Each number is 50 + 10 x the weight over its row's rms, rounded and kept within 0 to 99. Layers, rows and columns count from 0. The size before them is the row's rms in percent of the matrix's.

# down: layer 2 MLP down (transposed), 512x128, rms 0.204, rows 123-175, columns 0-63
# up: layer 2 MLP up, 512x128, rms 0.421, rows 124-175, columns 0-63
down123 096:58 67 61 37 52 53 60 52 57 55 46 46 64 62 57 46 49 54 49 46 55 32 54 53 43 61 52 49 53 47 67 55 50 53 64 56 46 39 60 52 54 50 38 66 38 37 63 49 56 41 60 31 58 50 53 40 55 57 59 49 41 42 66 69
up124 099:38 58 50 52 44 54 57 53 67 47 47 71 43 51 36 69 57 65 62 54 44 51 38 60 54 54 41 40 48 48 54 58 51 66 50 38 45 42 43 55 33 60 42 35 56 58 58 49 42 44 52 42 51 45 57 56 60 56 45 55 34 42 47 66
down124 102:47 32 56 56 54 42 40 34 54 58 33 56 50 42 42 60 37 57 42 64 48 45 58 54 64 63 56 40 57 45 41 42 57 44 60 62 47 41 47 46 28 26 61 45 40 38 45 44 63 40 47 34 53 45 46 47 58 40 33 31 50 51 57 61
up125 089:52 63 44 40 62 80 58 37 57 45 46 71 43 61 56 37 50 66 42 46 59 45 42 42 54 50 55 59 51 45 44 41 39 63 55 64 40 41 45 69 69 58 68 43 51 60 49 17 63 63 48 48 39 46 43 45 46 57 51 56 36 73 52 56
down125 093:53 40 45 64 41 33 45 54 61 33 40 56 63 39 57 54 48 26 51 54 59 45 47 48 56 48 31 41 59 65 47 34 68 42 45 24 57 56 55 38 47 52 46 36 44 52 42 68 64 52 35 48 52 62 45 48 53 39 37 43 63 44 72 51
up126 091:52 42 39 60 47 63 44 34 36 52 53 53 41 59 60 38 47 49 49 56 59 67 45 68 48 66 40 48 62 51 48 54 48 66 62 39 58 49 58 55 71 54 62 58 59 53 38 50 65 57 37 44 78 21 58 42 42 48 45 51 51 63 52 45
down126 099:65 52 55 51 54 45 42 45 53 61 60 57 59 59 50 58 57 70 57 50 34 45 47 45 54 43 66 59 68 48 51 52 35 46 59 61 45 82 41 48 67 40 53 36 35 47 54 50 53 32 59 40 41 61 58 53 58 63 58 39 54 57 55 46
up127 105:50 41 48 61 50 43 59 52 67 74 56 44 38 69 56 60 56 51 55 56 36 44 47 56 65 51 58 41 54 49 37 44 53 53 68 42 53 73 28 65 37 40 35 52 65 51 70 43 55 56 53 54 32 55 52 61 66 41 54 42 51 41 51 65
down127 105:49 68 52 66 47 36 50 67 42 45 43 33 47 36 38 49 48 54 59 65 56 46 43 15 66 58 60 57 60 44 57 47 53 43 49 59 47 51 49 57 51 60 55 50 44 76 49 46 69 56 32 57 47 45 52 46 48 56 62 61 52 47 43 51
up128 117:61 50 56 50 49 70 71 63 43 19 43 54 52 57 57 47 47 60 59 53 53 43 58 45 45 68 52 67 66 42 53 61 65 51 48 49 44 68 40 46 48 38 41 35 55 57 33 47 46 52 53 70 45 36 55 51 42 53 53 33 43 52 51 42
down128 116:42 45 68 34 53 62 49 42 48 53 36 61 46 43 38 53 56 59 46 41 64 50 50 61 45 52 45 54 41 49 54 48 70 73 56 34 48 42 50 62 66 50 50 65 51 44 63 38 59 56 41 56 49 41 58 46 54 55 36 67 53 43 35 40
up129 091:55 32 64 64 34 52 52 55 54 62 46 52 47 49 41 51 41 60 55 63 63 73 57 51 63 52 47 47 60 52 53 65 62 52 73 67 64 31 41 61 57 59 41 31 43 60 59 44 21 46 61 55 53 52 45 40 41 59 61 55 52 44 40 46
down129 098:53 69 32 48 40 58 63 53 44 59 62 47 39 57 59 62 57 67 58 69 47 68 43 47 21 51 53 49 60 30 42 52 51 42 42 58 63 42 56 53 49 50 57 57 51 62 56 50 45 53 57 61 37 33 44 40 49 51 39 43 64 41 47 38
up130 098:38 42 51 43 56 45 29 53 49 52 68 59 33 46 39 80 68 50 58 43 45 60 46 53 53 55 52 60 45 45 70 54 54 63 41 71 49 43 57 52 56 66 47 45 49 54 44 42 58 55 52 62 65 56 52 47 37 47 39 46 37 28 56 56
down130 099:71 44 45 42 56 52 56 24 55 47 39 38 48 41 42 66 43 62 42 52 53 54 49 46 39 59 53 54 52 50 78 39 39 46 34 68 46 38 66 33 66 70 53 59 63 63 47 68 52 29 71 53 63 51 56 33 36 41 49 42 49 37 45 58
up131 105:50 46 42 31 52 48 32 50 65 48 41 54 38 64 50 54 40 41 33 71 65 57 37 51 55 61 34 49 51 63 66 45 65 60 32 59 43 43 58 38 16 52 33 31 37 46 42 52 31 40 39 42 54 65 41 51 56 56 54 69 60 49 52 41
down131 104:43 49 55 44 54 79 38 44 47 63 41 57 68 42 53 44 48 37 56 52 48 67 55 55 57 56 60 60 50 44 62 59 56 37 50 37 39 49 41 42 56 35 45 43 39 50 85 32 60 52 56 54 44 17 48 42 42 51 65 44 69 42 42 37
up132 115:46 41 53 40 47 49 46 67 41 42 40 48 59 64 51 43 55 49 56 46 41 60 58 36 56 45 44 61 56 74 57 50 50 59 50 53 55 69 69 52 63 42 50 52 51 37 49 42 50 68 41 46 52 58 56 51 42 40 36 76 44 58 37 41
down132 109:39 73 43 58 39 53 49 64 57 45 41 42 52 29 28 41 39 66 58 46 41 66 50 54 52 60 45 57 64 49 42 46 50 39 51 38 39 37 54 64 49 53 41 63 32 52 68 47 50 44 35 61 34 48 74 57 48 64 50 32 42 53 50 60
up133 100:66 49 48 50 63 68 60 69 59 48 47 55 62 44 57 50 53 53 61 40 62 46 46 51 50 50 53 52 48 40 59 35 49 69 63 54 58 62 46 78 42 42 52 42 58 37 54 52 63 57 40 55 53 41 48 51 58 58 35 51 52 57 43 36
down133 100:66 45 29 53 39 40 46 51 47 54 35 37 49 54 43 56 48 39 47 46 68 66 66 37 51 56 60 46 54 59 56 51 60 36 42 36 50 49 41 57 39 67 52 70 59 36 35 43 56 61 53 67 46 25 41 38 56 38 48 45 74 38 47 34
up134 097:50 57 45 48 43 53 68 66 35 35 40 54 48 55 55 42 60 39 64 59 53 52 49 36 49 32 60 51 43 53 68 45 43 33 43 37 58 59 60 59 48 53 56 35 54 66 60 60 54 72 61 41 57 47 48 31 65 39 49 59 73 55 41 60
down134 090:47 35 28 51 41 33 45 40 49 57 47 54 43 48 65 60 52 35 80 50 62 60 56 53 50 66 56 30 53 43 62 52 47 48 44 39 51 59 46 49 64 54 68 45 58 50 43 49 60 33 56 44 44 37 31 47 59 62 49 40 37 67 45 63
up135 100:50 47 66 42 53 48 24 49 50 61 67 60 49 52 69 38 48 57 39 45 39 52 42 48 62 58 56 48 54 43 45 52 56 64 75 56 27 42 38 36 47 51 22 63 74 65 49 56 54 55 45 53 61 49 43 64 65 58 62 49 54 48 52 47
down135 094:55 53 52 36 50 71 69 45 40 32 43 62 54 40 38 49 54 56 52 58 39 49 64 38 52 54 23 35 37 48 45 53 56 34 67 58 49 38 65 36 46 53 43 63 51 48 48 50 44 49 51 58 49 40 32 39 52 52 44 41 31 68 40 65
up136 106:57 47 42 54 41 46 60 38 48 54 57 53 56 49 42 66 66 64 41 59 53 47 45 57 58 59 37 52 41 57 49 77 37 45 65 48 49 40 65 56 35 55 52 38 54 44 33 62 43 42 50 46 58 56 36 53 35 53 43 66 51 67 51 37
down136 101:49 47 56 47 39 28 41 36 65 72 47 44 63 45 59 55 52 58 53 46 52 52 51 59 40 35 65 43 34 55 56 53 52 58 39 66 46 37 53 55 50 48 50 66 33 46 59 38 41 47 41 46 56 40 35 30 45 52 40 39 60 51 53 56
up137 088:54 55 45 71 70 59 42 53 50 34 62 41 54 47 55 50 55 58 48 62 27 56 37 51 55 48 52 41 53 57 35 53 44 65 47 42 54 59 64 52 67 60 57 49 58 47 44 53 55 46 39 46 54 44 68 42 51 36 46 40 55 73 69 53
down137 097:64 55 45 43 56 46 52 32 63 64 46 66 45 63 43 38 58 53 51 55 76 45 46 35 44 55 38 61 61 47 55 31 59 49 78 52 65 54 36 41 52 61 60 50 32 56 62 45 42 35 60 51 42 68 23 49 65 61 50 53 47 58 56 56
up138 107:34 50 50 64 50 56 58 57 49 73 38 53 56 62 47 45 62 37 64 46 55 34 43 54 37 44 38 57 50 55 30 42 61 66 71 53 56 65 41 58 43 58 41 57 56 33 64 52 60 54 48 48 53 45 58 61 61 53 58 46 61 37 59 46
down138 101:63 56 34 61 44 40 50 31 33 66 56 47 64 59 51 57 47 53 46 69 42 36 47 43 42 56 44 62 53 48 36 52 60 51 41 58 61 67 49 42 46 57 77 69 58 70 56 51 63 51 40 58 51 41 42 47 63 51 53 49 61 67 53 36
up139 100:41 55 42 50 47 52 44 60 45 55 42 49 58 53 52 43 49 76 47 66 59 38 44 42 52 47 34 49 47 56 49 62 59 54 58 45 50 78 43 49 66 53 38 56 77 40 51 39 32 75 56 41 42 54 62 66 62 56 48 51 67 53 48 50
down139 100:55 54 37 46 50 58 44 48 44 52 32 40 40 48 50 51 54 53 64 70 45 50 42 64 47 52 43 40 46 65 45 48 60 37 48 49 57 67 49 48 36 44 41 30 66 50 59 46 42 62 27 43 33 45 47 57 68 40 53 41 62 50 38 51
up140 111:39 49 44 46 64 62 66 57 54 62 40 68 53 57 47 51 48 62 36 52 66 55 47 26 47 62 40 54 54 42 41 48 36 42 53 50 63 58 48 65 45 49 50 51 36 56 51 55 34 64 53 41 44 41 48 58 32 57 56 58 46 57 38 48
down140 107:45 39 35 39 60 57 42 46 58 47 43 34 49 56 42 51 40 32 36 35 54 57 55 52 56 68 44 62 40 53 40 57 54 32 43 62 75 72 67 52 76 52 54 71 41 48 35 54 41 52 45 35 51 38 41 58 33 51 45 52 56 57 47 34
up141 097:53 64 49 74 46 53 64 30 38 37 44 54 43 55 40 52 45 40 51 45 58 44 58 64 49 37 34 54 53 51 56 54 51 57 48 51 22 65 47 85 47 32 51 64 54 56 58 45 54 50 51 57 41 57 22 60 31 43 52 42 52 60 46 44
down141 101:43 63 48 53 58 49 52 68 59 35 41 58 53 44 34 62 46 41 61 60 61 41 61 50 40 48 52 65 61 40 50 59 58 52 59 46 58 39 47 48 48 47 43 55 51 59 49 55 42 50 34 53 52 45 58 52 76 36 55 56 54 52 49 50
up142 093:54 25 49 50 51 60 52 53 58 53 47 49 61 49 54 34 50 38 51 70 51 70 36 54 57 42 48 52 43 48 51 56 51 58 53 44 71 46 48 53 37 37 61 46 40 39 33 49 51 40 31 57 55 61 69 32 48 40 58 57 50 46 38 55
down142 100:52 52 53 56 43 48 45 38 45 53 26 57 63 50 43 48 38 50 46 44 65 55 54 49 70 53 40 51 44 43 53 43 34 33 44 50 59 38 43 41 43 46 30 49 37 47 39 46 50 37 45 67 55 39 46 46 39 54 54 49 37 34 49 53
up143 095:61 50 42 46 67 61 57 53 65 58 64 39 42 34 69 75 48 49 56 47 58 39 44 46 40 48 54 39 61 42 67 54 49 55 40 48 62 50 53 61 54 47 51 29 58 28 38 49 53 38 46 52 69 71 53 47 51 58 53 50 37 53 43 54
down143 102:32 58 52 40 49 41 38 48 33 55 47 59 44 50 36 52 62 40 61 51 21 49 49 63 52 40 42 55 45 32 61 49 52 34 46 49 45 40 42 48 58 60 43 62 66 47 38 47 55 56 46 42 38 56 57 64 47 46 56 46 47 53 59 72
up144 096:48 46 46 51 59 59 44 64 75 47 55 54 47 49 50 66 53 56 39 54 48 48 51 34 42 45 53 25 38 65 47 46 54 33 40 46 51 45 41 53 52 57 59 48 44 61 37 51 42 37 55 45 51 60 69 34 32 54 55 55 48 54 68 45
down144 101:52 51 50 51 30 34 59 37 47 50 47 49 45 43 54 62 47 53 56 51 58 63 55 55 53 52 40 47 46 49 57 48 31 61 34 44 52 45 45 59 71 57 40 41 46 56 44 63 63 32 48 55 57 33 31 50 62 65 55 38 50 48 39 54
up145 107:54 57 43 69 51 56 60 62 40 67 41 53 61 71 43 44 50 41 37 49 52 60 60 40 44 55 59 46 60 37 54 43 41 52 37 55 55 43 31 52 44 18 47 59 48 51 49 58 41 35 50 52 47 29 56 57 42 53 51 64 44 66 45 54
down145 108:46 37 63 40 48 52 41 61 49 45 55 46 62 50 45 64 54 64 52 19 60 53 43 43 50 52 46 59 43 51 49 50 62 55 30 54 58 49 60 58 37 54 51 48 40 64 57 53 42 51 49 72 51 56 53 50 44 64 62 45 55 49 44 64
up146 100:53 31 49 58 45 40 58 56 42 63 61 63 50 45 74 54 42 55 29 50 49 48 53 56 62 68 60 21 37 33 39 30 51 70 48 54 56 55 41 66 61 35 47 50 52 53 32 59 44 49 48 55 58 50 52 45 53 50 40 56 35 37 39 48
down146 098:53 39 28 53 47 49 60 36 58 46 46 51 43 42 73 33 42 35 66 36 49 59 33 55 55 48 40 35 58 50 38 42 43 68 37 33 38 48 50 51 51 37 43 36 42 27 49 62 52 52 52 56 54 48 36 45 62 47 50 51 55 35 47 57
up147 098:37 56 34 39 52 60 41 54 57 59 51 41 25 71 36 63 56 42 51 53 44 56 37 55 52 65 54 51 50 53 59 53 58 47 64 60 39 53 41 28 46 48 51 42 73 39 37 30 50 43 50 58 38 44 46 55 34 44 44 55 56 64 59 60
down147 103:69 48 58 55 38 55 28 60 45 50 55 35 46 62 33 54 58 56 52 39 29 61 47 57 30 55 46 57 51 65 48 54 52 75 53 55 58 48 55 40 49 52 50 47 50 47 51 23 62 37 44 60 61 56 40 61 57 39 37 59 48 52 43 44
up148 090:44 59 64 57 48 58 70 44 41 62 65 48 60 58 69 51 56 55 42 58 37 47 64 64 41 40 44 34 50 58 53 46 49 52 67 36 43 51 51 48 44 39 59 41 39 54 45 58 52 65 37 48 33 47 47 48 42 48 42 46 52 39 47 49
down148 090:59 54 26 50 27 50 35 31 55 44 41 44 50 37 47 45 41 46 61 50 41 58 56 54 60 47 35 37 51 53 64 43 37 46 46 26 53 36 57 57 34 56 64 43 40 53 46 49 62 68 44 50 42 44 46 47 41 45 60 27 45 49 45 48
up149 100:46 60 48 29 43 57 53 39 67 46 68 41 55 41 64 53 43 46 31 56 50 58 58 39 61 59 47 54 27 52 66 63 49 53 48 34 66 49 50 45 46 45 48 33 51 52 49 51 65 58 72 58 45 70 70 47 33 52 48 51 47 50 53 50
down149 103:35 64 54 51 55 55 47 53 47 58 59 44 51 38 56 52 49 47 34 46 46 67 83 49 36 56 59 46 50 44 51 58 63 39 40 50 55 40 52 55 59 60 58 54 55 36 49 48 59 55 62 50 49 46 64 46 57 43 67 28 34 52 66 46
up150 099:33 45 47 38 45 41 42 50 35 55 46 46 35 54 31 33 44 55 48 46 40 25 34 41 50 60 55 51 51 32 49 63 50 61 39 65 51 27 41 49 23 48 40 38 71 37 45 42 67 36 28 66 38 52 51 48 45 42 37 47 53 56 43 58
down150 105:60 36 51 36 40 48 54 49 48 52 61 53 59 49 62 41 62 46 39 36 61 55 65 36 48 42 65 52 57 49 57 32 41 69 52 44 55 44 44 56 52 61 47 44 53 51 45 51 65 43 69 40 60 51 54 33 63 38 59 51 32 55 63 44
up151 116:50 45 42 58 61 36 64 50 52 65 56 48 62 44 47 44 52 50 66 66 51 60 52 58 63 56 49 73 39 62 67 65 42 66 53 69 41 53 47 56 62 44 67 50 46 51 62 53 50 55 52 38 62 61 49 38 45 67 53 76 59 44 54 57
down151 109:55 58 45 53 59 39 59 42 25 47 44 50 55 40 56 51 53 57 67 66 59 47 54 52 49 39 63 59 45 58 63 51 33 62 29 72 30 24 56 66 53 43 58 47 55 47 57 51 59 29 44 68 38 52 42 49 39 55 55 38 49 52 63 42
up152 104:53 53 48 51 48 43 45 57 45 50 45 33 33 40 59 52 63 37 57 41 52 58 33 46 42 34 56 66 43 63 58 41 52 53 46 40 43 60 41 66 58 50 51 63 34 45 41 38 43 60 40 60 70 60 48 55 54 49 71 53 58 76 47 57
down152 100:42 27 54 37 62 39 39 40 64 60 48 52 64 72 59 50 43 47 29 55 69 46 36 37 56 57 64 64 54 44 47 57 47 64 48 61 40 49 44 57 28 38 61 46 48 52 45 49 37 37 60 37 51 56 46 59 45 21 52 40 59 42 40 33
up153 115:36 68 62 47 49 50 56 77 60 51 26 58 59 50 62 46 54 50 53 45 67 43 39 37 58 45 30 51 46 62 54 40 47 47 57 36 41 41 50 39 44 61 47 39 51 52 48 48 48 55 49 59 56 67 51 58 49 62 53 63 67 38 55 56
down153 109:46 44 31 66 57 64 42 43 46 41 38 52 59 37 62 53 55 42 56 44 63 67 59 28 51 43 51 52 41 40 66 31 41 43 49 38 52 61 53 55 61 60 63 40 41 62 40 65 45 30 51 42 30 56 29 38 47 52 41 45 66 41 58 56
up154 109:62 62 40 36 54 45 46 64 54 58 42 67 51 65 32 70 36 55 62 43 54 53 43 50 37 47 42 51 36 67 54 59 38 58 41 60 32 41 51 47 39 55 42 56 50 69 58 54 62 53 35 49 59 59 70 44 50 60 59 58 58 59 51 44
down154 111:43 61 55 48 42 28 49 57 60 30 43 48 47 59 52 53 45 50 47 61 56 52 65 51 47 54 35 54 40 65 52 71 42 56 55 46 33 71 58 51 48 52 49 62 44 50 53 46 50 57 46 53 59 62 35 53 44 47 29 43 52 35 58 51
up155 097:59 52 40 46 57 48 53 56 56 39 43 63 64 60 37 45 40 54 54 58 54 52 54 62 66 47 41 60 56 38 52 37 53 53 53 58 37 60 49 59 30 56 41 39 48 57 62 63 38 55 59 57 58 45 70 54 64 36 54 57 47 72 37 34
down155 103:58 53 48 50 58 38 53 31 49 56 47 46 41 48 43 25 48 48 53 42 58 67 46 62 63 51 45 43 44 38 35 42 61 55 38 37 44 45 72 55 26 43 67 68 63 61 39 61 57 48 56 35 57 43 57 59 55 53 42 33 53 56 56 49
up156 102:50 67 54 49 68 69 45 49 51 25 40 51 53 60 44 57 53 59 36 61 59 58 52 43 50 44 49 49 49 30 33 46 43 51 47 54 53 59 76 48 49 54 52 51 30 50 41 48 48 40 46 57 39 53 43 55 37 39 30 54 35 45 47 46
down156 102:60 59 39 57 50 48 56 45 63 65 40 36 40 40 39 51 39 49 38 48 37 72 44 63 40 53 53 54 62 48 55 46 49 35 60 55 65 69 33 44 61 58 56 67 63 53 57 53 57 56 47 35 50 41 50 34 63 51 50 41 47 61 60 51
up157 103:34 29 51 65 75 54 53 48 59 78 65 34 50 48 53 39 46 31 51 49 38 47 37 38 54 30 53 38 44 57 53 60 50 57 37 65 55 41 43 74 50 60 45 45 47 38 55 64 41 57 56 40 60 38 49 37 46 54 42 52 53 44 33 60
down157 102:33 47 47 66 53 30 40 39 45 41 49 47 65 53 35 24 49 55 64 44 56 59 40 35 49 45 43 56 52 41 51 43 41 48 40 47 34 35 56 45 47 44 60 66 55 39 46 52 44 54 51 61 49 48 50 58 39 75 67 47 34 49 51 50
up158 102:45 32 56 60 39 56 49 51 50 61 34 63 53 35 58 55 41 41 41 72 18 39 56 50 58 39 48 56 33 47 51 44 52 53 62 53 46 31 54 45 37 45 34 46 51 44 48 78 46 47 28 46 42 33 50 60 53 68 58 46 59 45 51 66
down158 108:46 68 45 54 65 36 65 58 54 38 68 50 50 34 43 52 48 50 61 50 66 46 66 49 52 37 57 65 41 73 50 46 44 53 54 52 74 56 53 55 44 39 37 55 46 58 43 40 40 46 53 41 47 39 60 52 59 52 55 36 42 49 42 36
up159 105:27 57 47 47 49 52 59 52 48 51 56 27 58 52 49 52 51 57 73 55 38 52 41 64 46 56 58 54 41 48 43 68 55 38 58 55 37 43 51 59 56 40 65 50 54 39 40 45 51 36 36 52 53 41 43 47 37 44 44 46 44 38 52 37
down159 102:55 54 38 52 59 36 29 51 62 41 35 42 43 32 52 49 26 48 51 67 53 56 50 52 40 58 46 59 49 38 56 49 66 55 48 47 39 43 44 54 46 49 42 39 62 32 50 44 53 56 45 49 60 37 45 48 36 39 50 53 49 48 62 45
up160 100:73 31 54 40 46 37 53 50 42 64 54 46 56 57 56 72 40 50 57 46 71 48 40 52 58 35 44 50 45 56 48 43 42 57 53 52 60 33 48 69 56 41 46 57 48 54 47 57 48 49 51 54 40 46 48 66 61 46 43 52 43 37 48 57
down160 100:59 50 49 40 43 40 39 25 51 39 46 35 39 41 53 55 50 59 52 64 57 46 47 57 48 57 41 46 34 60 46 39 36 70 43 54 47 22 67 33 42 47 62 43 44 35 50 47 68 42 62 66 58 40 47 47 52 51 49 51 50 41 79 51
up161 104:35 40 46 62 62 52 35 60 48 61 49 50 49 51 51 41 41 55 38 54 45 63 30 37 34 39 62 56 72 42 47 49 55 59 45 61 39 50 42 60 54 45 37 53 43 64 31 32 51 40 51 53 43 50 41 71 61 46 50 43 63 36 37 54
down161 103:45 43 52 62 40 28 62 38 49 46 64 42 66 54 58 53 59 37 55 55 30 51 36 60 60 51 27 45 33 37 53 50 54 54 56 32 62 39 49 48 23 45 57 42 39 45 62 57 45 38 45 65 57 52 41 56 48 37 38 39 64 38 55 53
up162 098:43 55 47 35 50 41 48 55 50 41 45 56 47 43 45 61 56 40 47 45 47 53 56 48 45 66 57 52 55 64 45 60 53 64 60 53 43 50 56 45 70 41 22 65 47 50 42 33 50 39 45 65 45 43 47 64 42 41 53 62 46 63 74 41
down162 105:56 58 51 56 49 65 35 35 43 53 57 44 48 58 25 45 37 53 38 58 51 39 53 54 63 50 53 38 49 46 52 52 60 43 32 47 35 54 34 53 49 51 63 58 56 38 91 43 55 57 62 64 54 37 62 57 55 43 46 53 48 49 40 45
up163 096:44 46 45 55 54 68 53 56 37 73 58 46 62 44 68 47 60 61 66 44 50 38 58 62 79 41 44 45 55 35 36 82 49 42 43 65 36 50 68 50 48 60 37 58 53 48 57 51 42 52 65 55 66 35 59 41 50 65 55 51 46 40 40 36
down163 096:47 40 41 35 45 32 45 43 54 56 36 55 44 47 68 40 50 39 36 57 54 52 46 54 54 50 67 46 45 56 50 53 40 55 17 42 52 52 58 56 47 48 61 63 55 59 69 63 50 44 50 54 62 44 47 42 55 51 66 35 43 57 52 53
up164 118:49 63 37 56 54 55 65 47 64 60 40 51 66 46 50 34 42 52 53 53 48 46 48 49 45 64 56 50 40 55 61 59 51 60 27 54 49 58 65 34 37 37 42 54 48 38 49 47 59 37 57 56 49 66 50 60 58 40 50 47 47 50 61 48
down164 106:63 42 33 50 56 46 52 34 50 64 51 48 65 36 57 32 52 32 58 50 50 52 49 48 53 63 63 38 53 49 61 76 68 37 41 56 35 73 55 35 50 46 40 54 50 37 37 54 44 43 47 53 55 38 66 40 51 33 61 38 49 44 38 41
up165 089:61 43 48 61 54 41 38 37 59 62 69 42 43 40 51 59 54 38 57 42 37 38 48 64 38 50 47 44 60 50 45 42 53 53 58 42 57 48 38 39 50 46 63 37 32 26 49 42 22 43 49 50 51 47 56 55 35 59 60 41 67 56 45 52
down165 096:35 48 56 47 55 50 47 39 51 49 52 49 42 65 59 59 48 60 35 56 66 39 54 46 76 48 53 48 52 59 55 35 30 59 56 67 67 55 62 65 40 79 40 49 54 50 59 58 58 40 71 50 43 70 38 32 40 42 42 41 49 36 54 50
up166 101:44 53 41 48 57 53 55 34 46 59 48 62 60 50 34 47 39 43 61 49 48 46 42 64 54 45 49 60 40 49 63 41 46 55 42 47 44 46 49 44 55 55 42 57 42 57 45 67 36 46 53 59 52 41 61 39 55 45 24 53 40 53 56 53
down166 097:50 60 28 40 61 43 54 49 55 49 49 43 56 63 49 48 39 62 74 59 58 57 53 46 62 52 56 46 48 61 48 33 60 35 30 38 53 62 45 37 45 77 54 53 56 54 61 48 56 58 48 54 28 43 44 53 55 55 45 59 37 35 45 28
up167 087:58 64 39 42 45 52 49 53 53 47 27 40 36 38 52 52 49 55 48 65 57 35 41 46 43 42 45 47 42 51 57 50 40 63 40 53 45 46 43 61 45 38 52 36 50 57 50 40 36 38 35 55 57 47 61 40 75 69 54 48 42 43 52 51
down167 091:30 49 50 76 46 49 65 61 36 38 66 54 44 51 46 47 55 49 52 34 43 72 57 48 50 46 64 48 51 33 41 43 43 55 49 69 38 62 45 50 51 46 47 40 41 52 62 52 52 47 70 51 51 40 44 58 41 40 50 38 57 58 36 58
up168 096:44 48 46 64 66 41 58 58 54 59 66 39 37 50 41 35 49 50 41 59 54 56 54 55 56 56 46 51 61 50 34 49 35 46 62 39 36 51 58 33 63 53 40 59 47 49 30 70 75 76 48 40 52 59 47 70 47 33 53 60 57 34 66 36
down168 098:46 62 44 58 58 44 46 42 36 55 42 64 39 49 62 46 41 58 56 68 36 53 46 54 52 49 64 63 40 40 46 40 64 60 34 47 56 68 26 55 59 51 63 51 56 53 62 53 38 31 59 57 53 42 61 49 64 61 71 50 57 48 53 54
up169 103:32 75 45 43 53 34 40 36 46 40 42 56 54 61 52 42 61 59 57 50 47 49 50 40 53 59 43 57 53 72 69 63 61 59 55 45 43 54 40 52 52 41 47 75 45 61 31 41 54 37 47 46 52 47 52 60 50 57 42 64 44 66 32 59
down169 098:39 41 47 54 69 48 52 40 45 48 55 40 73 56 42 44 49 37 38 31 66 66 41 47 56 43 27 46 47 53 61 44 32 58 47 46 53 63 54 44 63 65 57 50 55 50 53 46 33 39 61 38 44 43 37 51 58 62 54 48 49 54 45 60
up170 100:30 45 29 51 54 44 67 48 32 49 33 47 58 47 32 52 63 59 52 54 46 62 29 57 35 46 38 56 41 48 59 60 53 32 58 48 42 51 61 58 53 45 54 58 53 57 36 44 50 59 58 44 54 41 55 53 52 24 49 34 43 51 47 53
down170 108:38 47 52 30 60 47 47 58 59 40 48 57 45 43 40 31 61 61 65 46 59 64 56 27 29 54 42 47 41 50 55 53 50 47 46 49 70 41 60 57 49 34 44 43 47 44 42 41 41 44 44 51 45 48 15 41 39 51 70 34 43 60 39 47
up171 116:28 56 44 56 53 33 51 59 44 57 56 39 49 57 50 52 38 37 45 61 37 42 43 48 46 61 62 49 55 37 42 36 36 46 46 50 50 62 78 40 51 65 47 53 39 56 22 51 50 50 53 59 57 55 46 42 48 56 57 53 66 33 32 46
down171 103:41 44 52 49 62 41 41 66 53 47 40 47 25 35 68 42 47 37 21 54 50 56 45 34 46 52 59 66 49 62 54 36 45 47 49 59 45 58 48 64 60 50 73 38 60 48 55 52 35 48 41 47 46 35 33 47 51 33 59 44 58 48 45 50
up172 102:50 40 48 59 46 67 58 62 38 42 28 52 53 59 52 27 39 49 34 46 49 41 48 36 45 39 45 52 47 39 44 52 58 51 46 45 54 42 62 34 61 53 56 43 57 51 47 54 38 28 47 56 50 50 69 42 44 44 49 46 41 30 42 32
down172 101:33 52 26 54 50 33 48 44 59 52 37 41 34 69 48 58 45 40 48 50 35 60 61 56 39 58 80 40 43 55 55 36 48 56 67 43 51 51 42 72 47 70 43 55 53 54 54 42 46 46 31 39 47 53 45 44 62 52 36 37 57 44 49 46
up173 104:45 58 84 39 60 60 47 51 58 49 53 49 41 53 32 36 63 54 40 52 43 47 51 67 49 50 43 48 61 44 48 36 39 50 54 52 62 30 51 47 53 28 51 54 33 44 39 51 54 45 41 48 46 52 31 64 45 43 65 39 56 60 47 55
down173 107:62 33 55 36 57 50 40 49 50 54 42 59 60 62 39 61 64 64 33 44 56 71 55 55 51 66 41 29 49 52 54 51 51 44 41 48 63 31 59 49 42 63 41 68 42 60 47 64 58 31 53 50 46 49 61 35 47 41 65 41 44 41 54 58
up174 107:48 38 73 54 44 53 46 58 37 70 60 50 41 50 57 44 60 39 65 56 48 67 60 55 55 59 54 60 41 58 57 49 63 68 54 64 38 52 40 62 48 42 50 52 58 43 43 57 44 37 27 57 48 56 52 51 58 69 35 50 39 32 39 43
down174 100:55 53 37 43 44 49 44 33 43 55 35 48 33 41 53 32 47 59 59 51 58 51 81 55 49 59 62 67 35 38 45 57 80 59 61 57 49 48 58 51 48 43 51 46 41 64 43 53 56 41 33 69 62 41 57 51 64 56 47 30 46 35 51 37
up175 105:65 43 52 62 48 70 34 39 63 42 66 47 61 54 50 67 38 54 53 66 38 52 52 40 56 48 57 57 31 50 52 45 57 46 27 67 56 67 60 55 52 45 51 61 60 50 48 42 35 64 45 26 56 61 59 52 61 58 37 55 53 37 39 58
down175 108:46 57 40 49 48 52 55 42 42 41 59 43 50 37 42 42 69 52 69 32 48 46 52 41 41 58 64 57 44 55 54 47 40 67 44 57 55 52 49 42 58 52 40 57 37 57 55 34 54 71 64 47 40 56 66 46 42 64 59 34 38 24 56 57